{"n_layer": 17, "d_model": 576, "n_head": 9, "n_kv_head": 9, "head_dim": 64, "d_mlp": 1536, "vocab_size": 32768, "activation": "swiglu", "norm": "rmsnorm", "norm_place": "pre", "norm_eps": 1e-06, "positions": "learned+rope", "rope_base": 60700.0, "rope_fraction": 1.0, "qk_norm": true, "attn_scale": 0.125, "bias": "none", "tie_embeddings": false, "parallel_block": false, "init": "normal", "init_std_qkv": 0.0214, "init_std_o": 0.00367, "init_std_up": 0.0214, "init_std_down": 0.00224, "optimizer": "ademamix", "lr": 0.000294, "beta1": 0.9, "weight_decay": 1.1, "lr_head": 0.00402, "grad_clip": 1.0, "warmup_steps": 547, "schedule": "wsd", "decay_fraction": 0.621, "decay_shape": "linear", "final_lr_fraction": 0.0, "batch_tokens": [65536, 131072, 262144, 524288], "seq_len": 2048, "doc_mask": true, "train_tokens": 903200000, "steps": 4527, "dataset": "wikipedia_en"}
Each number is 200 + 40 x the weight over its row's rms, rounded and kept within 0 to 999. Layers, rows and columns count from 0. The size before them is the row's rms in percent of the matrix's.

# layer 9 MLP down (transposed), 1536x576, rms 0.062, rows 73-89, columns 288-431
107,214,97,212,269,223,211,182,195,193,220,212,190,242,177,108,165,156,181,261,236,174,193,290,162,185,232,151,240,213,178,199,105,187,192,151,235,224,219,177,198,177,194,170,212,195,150,208,206,276,169,225,209,209,241,226,169,197,213,188,202,212,126,224,280,308,153,201,285,228,168,171,117,232,192,307,218,137,127,113,179,166,148,175,207,171,241,190,210,191,265,185,211,135,177,265,191,234,216,216,183,178,211,183,177,177,237,148,157,176,241,267,155,246,163,209,142,185,285,195,240,230,160,219,176,293,218,275,202,149,227,174,214,176,228,227,250,240,186,213,212,163,214,231,211
076,190,233,160,200,219,167,192,218,202,199,265,160,265,143,152,174,234,217,174,198,254,156,216,207,165,225,133,255,191,228,231,188,213,171,145,195,182,175,192,212,257,171,169,225,174,218,258,164,142,269,242,217,203,188,260,197,171,206,239,170,204,235,228,223,183,198,441,247,222,126,167,120,191,173,0,201,199,187,217,176,243,169,210,202,135,179,209,226,164,207,176,216,253,193,233,173,212,218,222,183,303,212,233,238,163,234,179,200,226,219,193,152,264,164,221,237,202,237,170,128,235,237,210,177,186,221,249,174,176,189,197,205,234,178,199,259,169,195,180,167,247,192,196,282
094,178,216,237,192,230,233,112,231,200,204,262,160,169,242,183,195,148,171,156,214,221,287,230,189,194,237,184,179,259,217,180,150,200,223,312,189,216,208,149,204,147,188,194,148,210,228,266,113,182,209,233,161,244,181,168,242,176,105,209,154,154,174,226,186,158,159,248,226,160,183,220,165,102,236,96,179,204,202,160,171,139,159,232,216,205,186,201,239,187,272,208,166,238,201,148,150,248,188,186,265,179,179,184,145,151,146,220,190,87,213,224,224,207,188,213,192,182,272,216,156,200,204,198,187,216,114,167,246,226,199,195,289,293,165,145,207,294,208,153,105,159,196,271,135
113,238,166,183,216,213,177,193,198,130,149,201,204,216,153,211,204,127,158,164,209,256,184,253,172,215,212,153,184,130,214,170,235,194,162,235,201,239,235,221,107,191,222,184,171,149,212,169,216,255,247,180,199,171,164,199,238,193,210,180,291,208,190,194,167,214,275,89,176,168,284,156,176,197,179,260,225,189,198,180,207,142,167,140,144,195,204,187,229,136,186,233,210,230,130,145,182,153,237,167,256,215,224,175,176,139,65,219,172,223,203,220,224,176,192,211,150,259,191,160,187,172,227,167,179,168,236,206,189,195,168,265,163,173,252,180,221,157,181,194,197,186,177,185,166
098,212,208,175,174,155,209,180,257,176,234,236,191,261,201,150,246,242,187,193,195,226,216,249,265,229,234,222,158,175,344,104,211,168,267,172,199,211,175,216,199,182,203,156,231,221,190,291,332,221,174,137,296,204,208,221,245,160,118,154,254,229,209,234,133,231,227,231,214,137,178,171,252,189,206,202,233,206,164,220,200,229,215,203,167,281,199,183,204,223,258,199,191,128,233,177,132,196,225,238,134,141,228,218,184,124,189,172,189,161,199,119,162,249,151,228,276,193,191,128,170,157,207,175,170,252,162,191,178,218,178,259,132,194,228,257,165,179,169,152,185,223,164,182,186
102,240,228,159,210,183,206,194,136,172,191,227,177,130,265,174,248,134,212,214,216,167,154,166,197,187,120,264,204,208,203,163,154,218,196,262,207,178,245,153,212,230,211,232,227,239,245,141,186,254,202,195,138,196,261,180,168,175,220,148,106,224,243,209,114,275,98,241,119,217,162,236,170,232,344,167,219,220,196,282,204,219,238,202,165,214,168,296,199,178,177,188,209,178,260,182,214,178,158,235,267,235,189,253,249,243,254,262,220,130,161,244,208,186,197,275,234,234,149,112,178,149,216,179,203,184,191,233,221,182,198,263,276,208,186,234,247,193,223,220,214,188,252,203,245
095,221,145,238,254,202,234,196,207,262,216,183,258,221,164,200,187,197,230,215,175,218,159,195,166,228,182,233,162,257,211,204,194,241,261,235,211,222,225,263,199,195,141,164,182,113,217,209,236,205,266,141,188,131,127,179,251,176,302,195,145,179,184,195,161,208,194,192,220,125,271,142,227,169,182,153,188,277,197,196,157,178,200,214,177,214,236,191,164,271,213,226,194,280,219,210,231,211,204,193,276,164,179,250,188,111,203,136,208,117,208,177,198,143,240,238,198,171,220,180,187,225,215,242,230,228,164,129,251,241,220,95,167,177,275,189,189,176,234,176,228,159,148,225,132
104,217,229,214,138,206,204,152,152,155,178,198,198,134,166,180,219,121,277,128,214,224,222,140,231,165,211,232,215,212,285,205,219,262,205,202,191,158,234,233,141,254,216,204,217,155,164,166,102,226,292,198,211,193,140,189,197,166,208,178,229,157,203,170,214,298,247,291,201,237,136,236,209,189,208,192,165,159,170,281,207,170,171,241,223,217,174,230,195,253,204,183,191,92,177,165,204,204,187,189,208,172,254,159,257,201,129,133,37,184,231,218,215,158,237,188,182,206,160,266,236,175,196,182,230,215,174,187,305,184,188,162,204,197,204,184,237,155,228,195,262,193,211,193,121
103,287,199,144,142,238,142,232,167,176,191,210,247,144,282,192,202,172,147,160,164,170,205,228,168,179,224,232,205,172,203,192,214,235,147,175,185,185,238,167,175,226,233,222,193,209,197,218,160,179,161,220,111,195,213,176,164,237,159,166,181,131,258,202,198,201,184,218,211,184,171,68,233,237,175,205,191,255,156,209,94,142,156,162,182,173,150,237,217,270,209,102,177,222,183,206,245,235,262,209,164,219,170,183,211,197,270,114,248,217,195,170,230,272,232,291,154,204,169,202,193,243,144,224,199,150,231,173,205,237,248,266,225,201,198,186,216,155,275,252,217,186,183,189,134
099,166,158,172,205,262,179,204,139,158,218,184,154,207,251,128,186,192,204,66,197,175,231,187,198,135,249,168,226,136,181,217,244,198,242,219,208,161,173,142,213,203,201,241,191,112,210,200,192,204,111,164,218,156,158,213,149,189,229,151,171,188,141,177,238,199,180,210,178,209,226,189,239,230,203,165,180,256,205,211,196,211,223,220,205,209,202,192,196,221,199,156,173,160,165,183,205,195,230,138,90,248,223,299,169,233,198,256,137,271,185,181,219,272,252,197,210,229,205,237,134,232,253,219,202,235,188,179,237,238,222,228,201,180,249,165,158,186,247,234,149,294,256,215,220
100,181,169,251,191,216,276,202,217,245,182,214,206,221,258,147,176,176,229,148,186,172,244,149,199,243,164,190,144,211,158,194,319,194,282,239,242,212,162,124,166,224,203,138,179,172,153,221,190,162,256,198,189,226,179,168,220,185,177,187,198,191,130,234,194,202,191,167,202,227,241,201,187,161,273,286,164,200,151,143,152,227,207,197,210,232,148,211,175,226,182,223,234,132,212,178,233,271,230,169,191,204,194,204,163,194,218,147,192,178,234,174,209,205,206,194,159,151,227,239,129,182,220,290,171,162,254,158,203,191,182,246,153,73,205,235,219,190,218,267,147,237,205,246,172
087,233,197,222,146,237,208,126,178,163,203,227,153,227,205,221,223,264,232,214,190,204,150,263,228,226,170,227,211,196,233,201,173,170,150,184,212,194,156,208,250,228,230,216,209,223,166,187,233,206,205,149,258,252,234,214,200,156,253,277,125,128,138,235,149,217,214,230,221,160,168,267,234,185,245,139,204,159,151,182,247,225,252,182,284,174,160,138,231,151,215,159,177,201,183,207,186,222,232,163,210,182,167,188,155,119,183,198,234,191,209,174,220,185,144,194,202,219,242,194,177,185,268,234,174,188,158,150,254,230,231,182,182,215,186,165,190,161,216,216,195,218,227,213,208
105,154,198,240,151,135,170,235,217,166,192,152,226,228,227,189,137,230,189,190,173,204,237,207,182,270,222,193,176,211,217,231,208,192,214,171,165,186,230,174,167,179,181,187,209,207,268,175,152,165,197,186,156,227,199,243,149,196,210,195,245,169,236,99,167,202,170,178,128,250,211,169,142,246,221,237,146,158,68,192,211,196,183,146,215,179,210,209,177,226,226,209,239,269,131,193,197,182,149,217,229,250,248,288,240,188,222,224,211,273,180,184,137,237,132,196,273,281,213,213,158,198,198,166,151,226,227,195,248,219,201,204,215,191,155,232,128,188,188,149,231,169,195,195,159
098,124,180,123,283,216,200,217,163,189,260,204,170,176,238,159,84,197,213,250,184,161,207,212,159,156,234,226,251,204,215,176,168,246,174,262,245,276,194,215,216,213,225,177,217,168,184,247,238,233,270,194,233,223,194,274,189,172,156,243,193,273,185,165,199,210,208,240,216,154,203,232,234,201,187,157,198,161,122,147,222,256,195,133,220,186,217,184,249,306,237,137,98,180,282,195,132,234,222,178,260,273,173,227,258,168,244,223,150,231,235,201,176,216,220,199,201,132,251,224,233,258,155,195,235,183,156,208,216,199,191,154,244,185,205,217,154,179,187,208,164,212,233,222,205
101,199,171,239,158,190,172,184,156,167,183,202,248,226,178,217,181,231,177,154,227,200,233,154,181,98,278,237,171,222,229,189,207,249,241,205,193,230,229,216,273,223,177,235,283,112,123,209,249,236,263,176,178,163,211,156,179,211,205,249,190,246,212,205,199,256,231,206,235,239,239,165,263,196,210,208,165,180,215,221,221,154,230,204,200,173,264,215,212,216,130,194,193,223,171,159,151,183,156,183,270,184,240,178,145,175,197,187,169,251,213,176,183,223,209,269,247,254,189,224,206,139,183,243,211,226,240,175,185,185,204,260,238,109,220,240,216,204,171,276,240,153,199,183,221
098,188,184,217,162,136,225,209,215,105,155,233,186,128,256,155,113,158,313,193,172,223,141,200,168,202,279,195,248,169,184,214,237,147,222,280,176,266,212,204,205,257,215,193,116,181,200,176,180,204,204,138,166,202,286,143,205,210,222,188,188,128,186,194,189,124,185,63,249,194,244,173,200,190,142,330,236,169,189,196,190,242,229,212,205,240,171,183,173,206,192,225,141,189,85,138,154,189,246,205,145,238,165,157,218,204,197,171,216,255,206,104,205,189,204,220,215,236,142,284,210,260,237,179,226,202,189,138,210,216,152,194,184,154,144,204,199,175,253,227,203,213,203,170,210
103,120,229,202,165,186,173,228,224,215,205,182,158,199,233,174,167,170,165,205,231,211,112,250,228,193,118,203,250,214,211,241,176,199,204,217,155,158,215,190,207,215,185,209,208,207,195,181,162,193,232,234,252,240,221,199,216,180,200,156,194,207,230,221,235,171,208,253,196,179,229,201,144,176,206,163,266,257,208,152,212,197,166,241,149,158,247,188,184,259,211,183,156,190,246,259,175,182,203,256,231,295,203,208,185,215,243,171,150,194,183,200,281,168,52,262,181,175,178,166,186,262,180,268,209,219,202,139,174,171,267,187,205,234,202,214,245,250,228,221,215,164,204,141,143
# layer 9 MLP gate, 1536x576, rms 0.0642, rows 74-89, columns 288-431
116,217,202,204,156,210,189,172,190,161,217,272,154,266,186,171,216,251,279,213,216,209,140,234,277,176,194,169,197,212,245,215,197,210,170,192,194,170,239,218,190,264,178,156,213,245,246,182,178,221,291,217,219,194,182,153,223,181,173,219,126,194,252,195,207,186,158,292,321,140,118,207,65,247,174,195,192,170,222,227,166,185,184,238,218,137,95,188,243,167,190,256,207,237,186,189,189,200,249,197,232,245,179,240,163,169,210,166,217,205,162,220,171,222,124,248,206,242,263,188,192,212,258,211,167,168,232,161,147,166,194,176,190,204,174,193,279,183,224,177,194,258,239,217,241
089,244,307,266,189,177,213,257,213,185,196,143,249,156,182,228,195,204,217,221,200,208,201,113,175,181,185,168,228,89,158,205,188,248,192,230,137,185,191,228,248,242,226,198,313,212,193,255,274,122,152,164,145,112,201,154,89,244,229,187,184,249,185,186,201,220,233,240,188,199,180,178,202,215,135,209,257,122,279,234,170,184,209,167,185,206,230,246,176,243,172,165,207,229,127,201,212,200,173,189,151,200,191,256,234,184,202,139,229,258,204,156,159,201,216,111,265,221,164,158,213,265,124,141,256,246,273,240,176,220,199,146,206,180,262,232,194,174,216,160,203,188,236,154,210
112,126,273,269,160,165,192,258,224,229,255,222,264,171,172,226,220,156,202,226,128,203,185,222,168,228,256,165,259,75,204,154,150,236,215,238,224,240,244,211,215,195,220,232,173,79,167,194,211,203,229,219,216,174,136,236,226,257,202,238,224,205,205,239,241,158,175,203,190,219,296,185,207,172,187,186,248,175,195,225,170,167,157,189,224,199,149,193,224,192,116,200,221,138,203,216,252,143,196,226,181,211,192,263,164,138,218,192,107,154,145,130,162,193,172,229,215,224,195,184,231,180,218,213,236,132,153,274,234,176,254,221,211,249,191,225,152,138,202,245,244,195,265,258,152
093,177,198,191,138,199,199,183,218,194,207,119,202,189,100,331,85,214,173,220,202,235,215,242,225,177,218,183,261,237,131,197,190,213,195,246,158,229,169,226,175,249,215,152,197,207,242,187,241,81,214,201,104,170,180,246,165,189,170,174,208,228,312,145,211,252,175,198,260,274,163,223,156,268,124,157,282,183,189,288,211,112,209,205,191,187,226,245,183,229,191,192,141,228,190,226,176,165,236,185,258,228,201,162,233,195,257,204,189,181,196,227,187,109,337,148,102,179,262,180,154,198,195,151,266,197,250,273,187,204,230,168,208,145,193,99,204,211,122,164,197,163,188,181,151
102,193,158,151,145,225,159,188,252,168,149,287,207,255,203,111,213,182,177,239,198,183,95,175,200,235,208,182,222,122,227,219,168,212,220,186,243,165,199,230,229,235,224,159,215,198,217,212,131,221,214,206,177,238,177,185,264,231,75,242,221,194,221,209,140,197,164,132,224,212,206,198,207,106,129,207,161,316,180,187,190,230,222,167,216,198,283,159,207,217,182,152,207,156,149,194,145,193,153,224,208,244,167,148,173,267,168,133,136,136,266,153,179,203,201,216,122,248,235,147,228,192,86,210,166,142,162,193,113,269,171,215,212,159,200,228,259,181,134,229,191,189,254,189,189
095,203,232,193,206,257,238,222,188,138,240,190,163,219,213,245,141,173,204,191,187,226,192,175,272,170,242,193,198,187,182,201,226,240,180,145,194,236,172,145,226,226,231,255,257,176,184,268,214,217,229,217,211,208,227,197,151,275,128,176,205,158,233,199,212,144,232,215,193,276,221,249,282,166,232,151,261,211,199,173,186,191,228,175,208,179,181,296,239,269,221,224,163,234,192,181,177,133,145,203,180,224,184,236,185,223,246,218,161,199,215,241,239,190,96,215,135,210,189,188,121,190,169,169,162,210,225,252,177,136,201,226,185,204,189,242,219,213,120,142,177,213,162,200,184
105,194,242,214,282,187,228,211,210,171,163,185,256,244,250,129,194,189,161,136,189,209,256,230,130,183,222,240,169,222,256,176,231,178,252,263,168,303,275,156,273,227,192,172,174,237,174,310,182,223,219,140,195,210,206,235,178,218,175,140,267,214,174,153,229,241,232,168,252,280,265,172,210,185,160,220,85,229,205,221,217,309,175,175,159,156,209,225,252,193,216,174,278,168,154,190,208,211,204,190,256,247,176,167,236,201,185,194,179,225,155,172,127,260,175,187,199,135,168,193,252,193,197,205,161,147,179,170,171,236,198,185,206,184,233,183,129,212,211,225,150,204,224,225,295
113,134,179,197,211,117,218,183,185,196,232,222,127,308,185,145,192,111,201,187,137,220,182,187,176,214,242,235,199,180,224,210,189,153,205,171,214,177,238,109,197,131,280,177,259,187,98,189,160,161,208,133,180,184,160,183,258,194,254,233,178,157,210,184,223,226,160,174,237,256,212,146,180,218,242,204,229,200,194,237,242,195,199,240,182,164,236,209,234,233,255,202,195,241,208,155,227,250,207,170,159,216,186,213,192,261,252,107,225,211,146,219,209,167,206,127,157,151,250,155,215,220,211,172,181,169,122,196,321,185,199,154,209,162,159,252,307,230,215,231,147,264,206,222,264
094,239,205,199,142,218,195,214,118,204,195,194,139,166,150,191,194,145,214,203,207,173,193,204,205,188,192,184,223,264,197,226,159,223,279,203,299,169,184,174,176,198,215,172,222,144,144,199,209,171,181,249,203,190,202,151,167,185,191,227,202,253,210,142,203,192,233,179,147,253,236,235,149,180,199,269,236,283,264,187,170,225,223,259,188,177,247,184,208,257,206,190,195,155,184,187,196,257,227,189,125,216,214,157,271,197,194,187,252,200,158,209,246,254,169,224,212,128,243,175,212,196,255,175,195,207,157,239,175,195,172,153,175,190,187,141,231,204,167,167,143,209,213,218,188
101,209,291,238,187,231,216,152,167,208,244,174,131,197,221,218,164,179,184,229,171,179,245,192,193,259,238,208,177,185,215,258,229,255,283,215,230,193,189,164,201,282,218,189,271,103,186,193,164,170,245,237,261,191,146,155,197,157,238,119,237,174,209,208,231,237,203,188,58,126,116,191,168,271,248,185,167,273,162,197,176,234,201,146,241,190,190,277,183,213,225,230,185,201,187,154,169,201,211,154,225,206,167,208,236,177,173,242,198,160,164,178,165,189,162,272,190,203,210,191,269,230,201,221,249,199,126,250,230,163,182,233,240,206,270,179,228,161,187,193,147,172,171,227,194
080,220,300,244,184,180,185,187,197,154,284,192,257,194,236,188,198,216,242,214,196,186,169,167,229,231,224,183,248,200,286,195,196,233,172,225,221,217,266,200,214,260,194,152,210,224,215,214,209,181,95,165,141,170,180,265,219,260,209,161,252,234,213,233,265,183,153,193,191,184,239,201,242,220,185,169,249,150,137,234,144,176,247,167,189,153,208,210,198,247,184,220,209,190,34,171,167,175,211,191,211,161,187,208,203,215,229,135,141,208,121,197,189,201,220,210,127,227,247,180,172,156,217,305,234,190,173,204,168,192,149,231,144,251,206,228,178,211,285,235,187,190,213,233,229
105,135,182,185,215,165,252,180,224,237,242,184,167,231,220,207,211,151,196,209,175,262,124,228,127,215,198,215,215,150,186,96,174,181,236,199,148,185,183,254,206,230,257,233,201,145,197,198,217,226,244,196,172,180,188,206,157,223,191,185,228,157,196,140,192,173,171,165,166,240,246,193,225,274,134,237,274,171,149,207,168,233,83,249,205,239,214,181,205,242,145,189,186,201,148,137,158,183,192,251,221,226,187,136,205,195,171,201,227,224,241,225,260,282,161,250,243,216,240,123,252,202,147,233,180,183,215,260,186,247,231,198,198,94,181,140,195,167,209,209,159,183,262,237,172
100,228,203,197,207,217,246,184,213,203,286,196,205,95,287,173,247,218,248,253,202,167,171,111,196,150,215,247,166,239,224,159,199,178,163,201,217,223,142,198,126,204,228,222,179,241,179,242,175,102,203,266,186,151,208,176,182,133,210,105,236,270,213,153,204,302,175,215,181,250,272,191,255,202,201,197,204,248,161,183,120,165,213,171,248,107,225,141,261,240,244,242,228,229,196,184,171,210,222,250,184,213,216,230,199,196,146,179,140,202,211,136,260,287,237,157,146,198,185,251,298,161,188,189,173,146,188,190,214,139,247,236,148,220,208,252,237,258,184,213,232,226,166,251,213
109,180,191,215,256,117,134,208,207,166,197,236,239,205,285,211,150,189,159,196,198,158,209,195,241,148,223,246,201,181,176,233,147,195,201,236,155,210,169,230,212,230,180,191,243,179,119,209,183,185,187,255,167,205,305,182,217,205,212,200,220,201,256,175,188,205,190,167,216,232,245,160,207,239,186,174,189,282,172,176,278,157,189,153,258,115,194,210,254,203,246,158,209,197,112,201,219,252,188,231,147,213,128,258,141,158,239,194,121,149,152,132,173,179,198,161,168,185,155,250,184,188,224,217,254,206,227,250,117,207,218,238,275,183,125,208,178,245,239,196,151,245,187,230,183
105,162,145,198,164,174,153,258,166,123,199,219,189,223,150,240,152,166,121,182,190,199,210,197,197,198,142,176,197,210,217,194,217,192,182,230,156,202,213,219,262,218,237,182,191,186,148,263,207,158,179,232,178,187,195,280,113,199,166,197,235,203,260,220,229,168,212,191,198,238,230,104,208,156,184,233,254,155,206,264,218,243,205,156,258,179,241,141,167,167,184,167,196,150,182,170,229,195,191,296,201,208,224,260,243,222,168,299,238,144,242,173,224,121,189,192,237,177,235,155,177,116,149,194,195,179,221,267,134,228,211,229,246,171,186,266,189,210,215,172,135,171,181,264,184
100,226,169,218,173,195,209,179,142,185,161,244,152,239,199,187,186,202,196,208,169,156,267,251,191,125,204,224,244,236,168,185,157,220,185,176,219,198,206,174,200,248,195,114,180,209,200,227,168,200,245,216,212,196,204,191,110,178,173,196,211,236,310,183,227,213,174,230,211,198,225,192,233,183,128,185,242,196,268,192,194,160,212,214,206,158,224,217,176,265,177,181,189,213,222,155,248,179,207,226,246,206,211,204,196,252,188,139,222,199,217,264,235,227,184,231,181,208,217,109,180,192,173,210,197,109,166,180,266,215,199,196,193,150,254,199,281,175,165,173,229,179,277,171,225
# layer 9 MLP up, 1536x576, rms 0.0613, rows 74-89, columns 288-431
098,180,251,206,194,198,208,215,166,144,238,201,189,252,165,207,222,246,201,214,224,229,184,287,186,145,219,129,225,176,241,194,200,168,153,231,216,139,254,246,188,229,169,178,180,222,219,124,164,242,288,262,186,182,220,180,224,189,214,192,194,145,224,169,202,165,135,233,267,178,97,189,125,224,180,204,198,219,201,219,120,168,214,249,237,140,174,194,245,218,182,180,233,173,223,178,146,176,203,215,220,272,150,256,186,189,226,147,219,255,146,252,171,260,194,207,206,237,250,205,177,206,229,189,187,158,223,174,180,198,225,203,218,162,209,183,277,180,218,81,181,162,257,169,219
097,236,249,187,227,245,184,208,220,278,181,184,302,213,262,214,280,255,225,251,217,230,161,140,177,250,189,146,165,195,152,252,174,242,199,202,161,201,239,219,206,209,196,171,264,141,167,196,186,175,183,214,224,185,208,94,203,181,219,168,140,281,242,211,185,143,231,262,215,165,146,239,183,139,204,189,168,207,248,176,198,77,247,183,162,163,178,175,139,235,205,195,146,230,171,148,190,223,191,183,242,166,230,283,218,149,113,97,233,140,232,147,175,213,207,156,178,151,128,196,130,219,181,156,212,279,253,172,126,287,168,90,239,247,219,187,294,234,153,154,188,180,179,129,230
106,193,169,196,156,147,248,181,182,145,176,222,256,172,200,186,208,178,165,163,185,251,147,214,258,169,180,266,243,140,214,193,172,206,233,158,224,207,220,148,299,244,230,214,171,187,222,127,106,255,129,136,212,137,217,179,189,213,225,255,196,180,180,151,249,209,128,260,155,187,132,135,87,241,206,196,206,226,212,254,272,190,189,203,252,160,146,131,300,155,183,198,144,146,168,184,255,230,269,205,238,290,222,233,212,160,178,171,176,140,259,198,237,171,151,223,152,125,191,255,187,185,217,198,156,202,199,197,148,244,200,178,194,213,206,234,254,128,172,237,199,277,268,168,136
095,190,252,204,250,217,196,251,239,185,244,221,197,226,146,173,202,231,204,263,131,174,330,227,222,250,209,239,167,294,127,183,190,272,152,204,163,233,191,231,180,196,162,187,227,199,149,230,224,173,110,262,224,232,295,189,217,250,288,233,238,224,210,194,176,189,226,218,164,110,119,209,200,286,248,230,176,172,184,254,169,208,218,246,216,215,140,236,227,272,249,179,178,178,210,180,245,181,180,224,193,103,213,184,227,161,93,142,171,148,282,212,169,280,172,161,183,185,251,197,219,183,191,186,190,199,162,211,275,159,207,219,231,226,255,194,205,210,175,120,190,164,224,266,124
101,232,186,199,261,200,227,179,213,171,282,209,194,217,277,167,228,242,121,208,224,243,195,279,191,225,206,156,198,212,232,221,230,218,206,181,180,148,231,161,172,168,200,175,134,123,209,167,188,263,214,245,229,226,279,213,168,262,193,181,238,204,140,183,180,177,207,236,161,215,151,223,200,141,283,155,226,211,123,205,178,198,186,143,170,174,184,149,123,165,222,205,165,200,152,233,226,235,173,209,216,204,187,174,263,138,205,194,206,167,189,211,157,158,156,235,157,175,205,209,161,242,184,211,217,187,125,123,178,200,211,240,168,221,206,195,249,230,214,231,207,164,166,160,174
099,223,176,198,146,255,200,236,214,227,224,218,169,224,181,132,189,217,193,210,246,183,216,197,297,184,176,291,207,191,195,191,193,279,210,224,228,212,192,158,110,210,163,232,186,213,274,218,200,301,259,168,100,176,190,210,195,140,216,200,180,193,227,227,182,251,185,212,176,211,159,227,241,255,186,201,209,187,172,174,253,184,174,157,200,164,168,203,181,215,267,210,221,190,136,205,148,250,140,298,266,167,242,167,194,224,175,233,260,198,193,261,176,143,251,168,160,278,240,175,186,210,226,232,154,204,259,148,192,152,198,250,190,212,285,142,205,221,257,220,177,159,201,242,189
103,191,242,171,172,223,132,161,207,196,220,203,131,205,217,147,243,176,143,161,222,179,54,253,190,234,221,215,191,174,215,149,186,231,213,140,204,199,139,183,176,218,231,188,302,194,159,200,159,172,251,254,239,184,205,190,227,233,146,221,237,198,154,215,170,161,190,193,191,170,111,178,210,202,279,195,277,168,236,243,248,158,216,187,165,250,210,260,211,213,140,193,150,263,161,241,177,119,218,221,134,235,207,213,185,233,209,198,168,182,237,219,189,222,230,144,188,247,235,168,239,174,203,173,236,136,191,187,342,144,198,100,210,182,256,170,133,152,154,244,197,215,220,219,154
108,197,208,129,177,170,174,202,174,198,172,244,212,98,214,227,118,176,206,198,185,220,162,160,186,242,171,263,271,204,234,246,228,209,241,161,177,241,203,191,171,274,257,170,185,134,212,138,155,214,182,179,201,180,157,191,194,202,263,276,275,204,225,177,184,177,245,228,194,180,152,193,134,223,251,188,139,248,162,299,138,199,195,199,186,209,133,181,171,168,210,182,175,184,147,272,147,182,149,213,283,162,171,162,216,170,321,163,175,152,167,248,178,262,228,228,209,196,237,212,182,243,164,217,179,157,242,215,146,237,169,228,160,178,241,128,232,244,201,220,211,146,217,190,169
101,195,269,188,219,168,252,170,196,211,231,202,253,232,254,189,231,191,213,180,162,117,252,202,218,178,169,179,288,170,217,120,189,172,197,199,186,182,201,163,248,184,176,209,202,220,276,172,160,199,195,201,196,185,160,204,172,113,213,144,171,194,158,203,229,139,252,180,234,246,151,232,233,228,194,195,182,173,137,198,198,75,176,203,211,191,101,200,198,195,209,173,201,206,193,196,249,200,172,239,224,134,134,255,179,237,224,167,139,173,261,193,214,288,100,160,90,186,219,232,131,191,106,202,157,287,167,191,255,228,176,191,198,275,270,188,158,227,192,207,230,190,286,213,195
103,214,165,194,241,164,121,195,174,220,230,176,216,172,218,161,200,232,242,176,164,203,198,313,248,189,156,166,233,126,210,189,138,108,191,260,174,231,297,177,203,236,158,221,200,232,254,221,202,178,175,140,172,235,226,204,276,211,140,231,150,193,221,216,254,210,168,232,230,233,190,204,163,162,171,169,220,143,184,212,211,219,221,242,155,170,209,172,192,209,242,159,166,178,205,169,157,179,227,164,246,128,171,157,176,190,257,236,182,210,249,167,181,216,209,201,205,235,214,243,189,174,149,245,218,213,145,190,226,223,196,184,205,179,177,184,123,232,254,221,228,136,284,218,224
086,190,254,216,204,260,137,134,175,98,261,233,186,186,230,245,205,267,204,198,171,247,129,193,259,242,201,222,244,207,288,236,236,173,168,187,298,174,248,189,165,243,169,135,225,161,201,182,151,219,159,232,163,156,122,267,249,252,202,87,122,174,284,234,232,198,162,205,157,201,220,226,241,163,188,248,216,104,151,196,179,253,240,208,282,190,161,158,164,182,96,278,228,192,184,199,228,208,250,196,254,170,168,213,224,180,240,233,143,219,192,222,193,254,236,215,140,202,224,235,204,269,275,211,193,215,179,179,225,177,204,243,187,255,189,185,237,205,220,191,200,250,145,226,125
105,169,185,222,154,227,249,182,139,202,208,182,243,216,223,237,206,249,189,175,189,225,260,253,268,124,140,181,128,179,305,150,207,192,309,132,216,215,203,187,196,291,221,205,253,161,147,186,180,226,170,208,222,181,224,241,271,189,216,304,135,246,274,146,209,212,203,223,188,248,186,126,185,206,166,226,203,212,240,178,207,267,196,176,144,188,180,195,213,195,234,124,246,278,213,201,164,189,164,194,203,187,198,148,210,207,213,223,202,166,236,256,193,212,202,225,249,236,270,191,146,208,182,205,292,201,175,171,172,217,213,316,148,105,249,228,208,187,213,227,266,165,223,217,261
099,193,216,161,154,211,159,252,152,212,181,227,134,143,177,229,193,216,218,291,85,213,209,246,181,249,217,152,238,243,196,197,218,240,135,220,196,154,224,172,181,187,275,164,234,188,254,169,212,185,212,140,213,199,230,194,230,247,205,254,184,249,230,125,219,198,236,242,160,233,149,236,172,204,222,264,160,200,195,239,229,242,182,165,151,217,165,221,192,211,237,184,191,181,195,211,204,206,182,190,177,242,180,261,268,100,196,181,173,174,213,251,206,199,215,211,226,201,217,126,211,311,208,180,187,215,191,201,132,204,247,216,239,213,186,231,128,194,137,238,241,302,220,207,181
100,195,193,252,210,213,152,264,163,198,60,208,290,139,202,235,218,169,189,319,175,180,194,244,163,245,200,159,153,201,200,145,232,245,145,236,197,175,174,217,210,208,145,207,230,155,228,150,219,183,118,172,241,162,174,227,164,214,150,178,132,145,218,216,194,202,227,216,200,248,216,158,245,206,149,187,221,176,282,155,254,99,218,209,170,190,274,232,199,175,132,195,160,239,175,168,272,196,190,243,211,218,135,191,216,182,191,150,208,226,201,164,202,205,194,206,210,271,161,176,177,229,168,246,180,112,255,255,176,204,250,252,216,126,196,210,128,188,182,128,169,144,163,226,203
106,263,262,234,217,148,194,213,196,151,165,104,81,224,268,180,266,171,217,239,183,174,156,187,216,159,181,283,214,151,236,176,223,206,201,180,173,185,224,143,288,210,118,214,185,146,219,214,235,229,287,147,215,206,281,190,224,150,237,221,161,191,199,226,185,192,285,168,160,256,185,209,193,271,231,200,287,165,168,144,173,196,177,141,183,147,185,224,214,214,197,205,246,139,167,201,198,207,209,182,172,190,192,187,211,188,178,164,183,211,92,149,187,214,210,176,273,290,201,226,160,230,257,244,234,265,229,91,198,247,162,205,175,247,170,228,232,179,230,154,178,163,253,174,244
096,264,190,284,234,183,189,196,124,220,191,200,194,246,232,196,208,172,204,131,179,168,204,220,254,248,183,217,199,198,184,172,192,239,270,128,201,144,153,176,218,215,194,159,183,205,204,213,255,232,204,219,228,178,168,204,244,225,147,155,173,206,171,196,184,210,203,201,219,223,152,124,188,232,200,161,159,231,198,201,209,253,207,112,178,243,181,200,245,170,169,144,219,180,245,219,168,248,138,244,127,168,206,147,169,159,196,202,236,420,185,285,144,256,149,248,172,245,200,201,230,208,129,237,157,171,192,173,245,211,142,209,246,211,204,214,208,185,134,190,191,180,227,250,250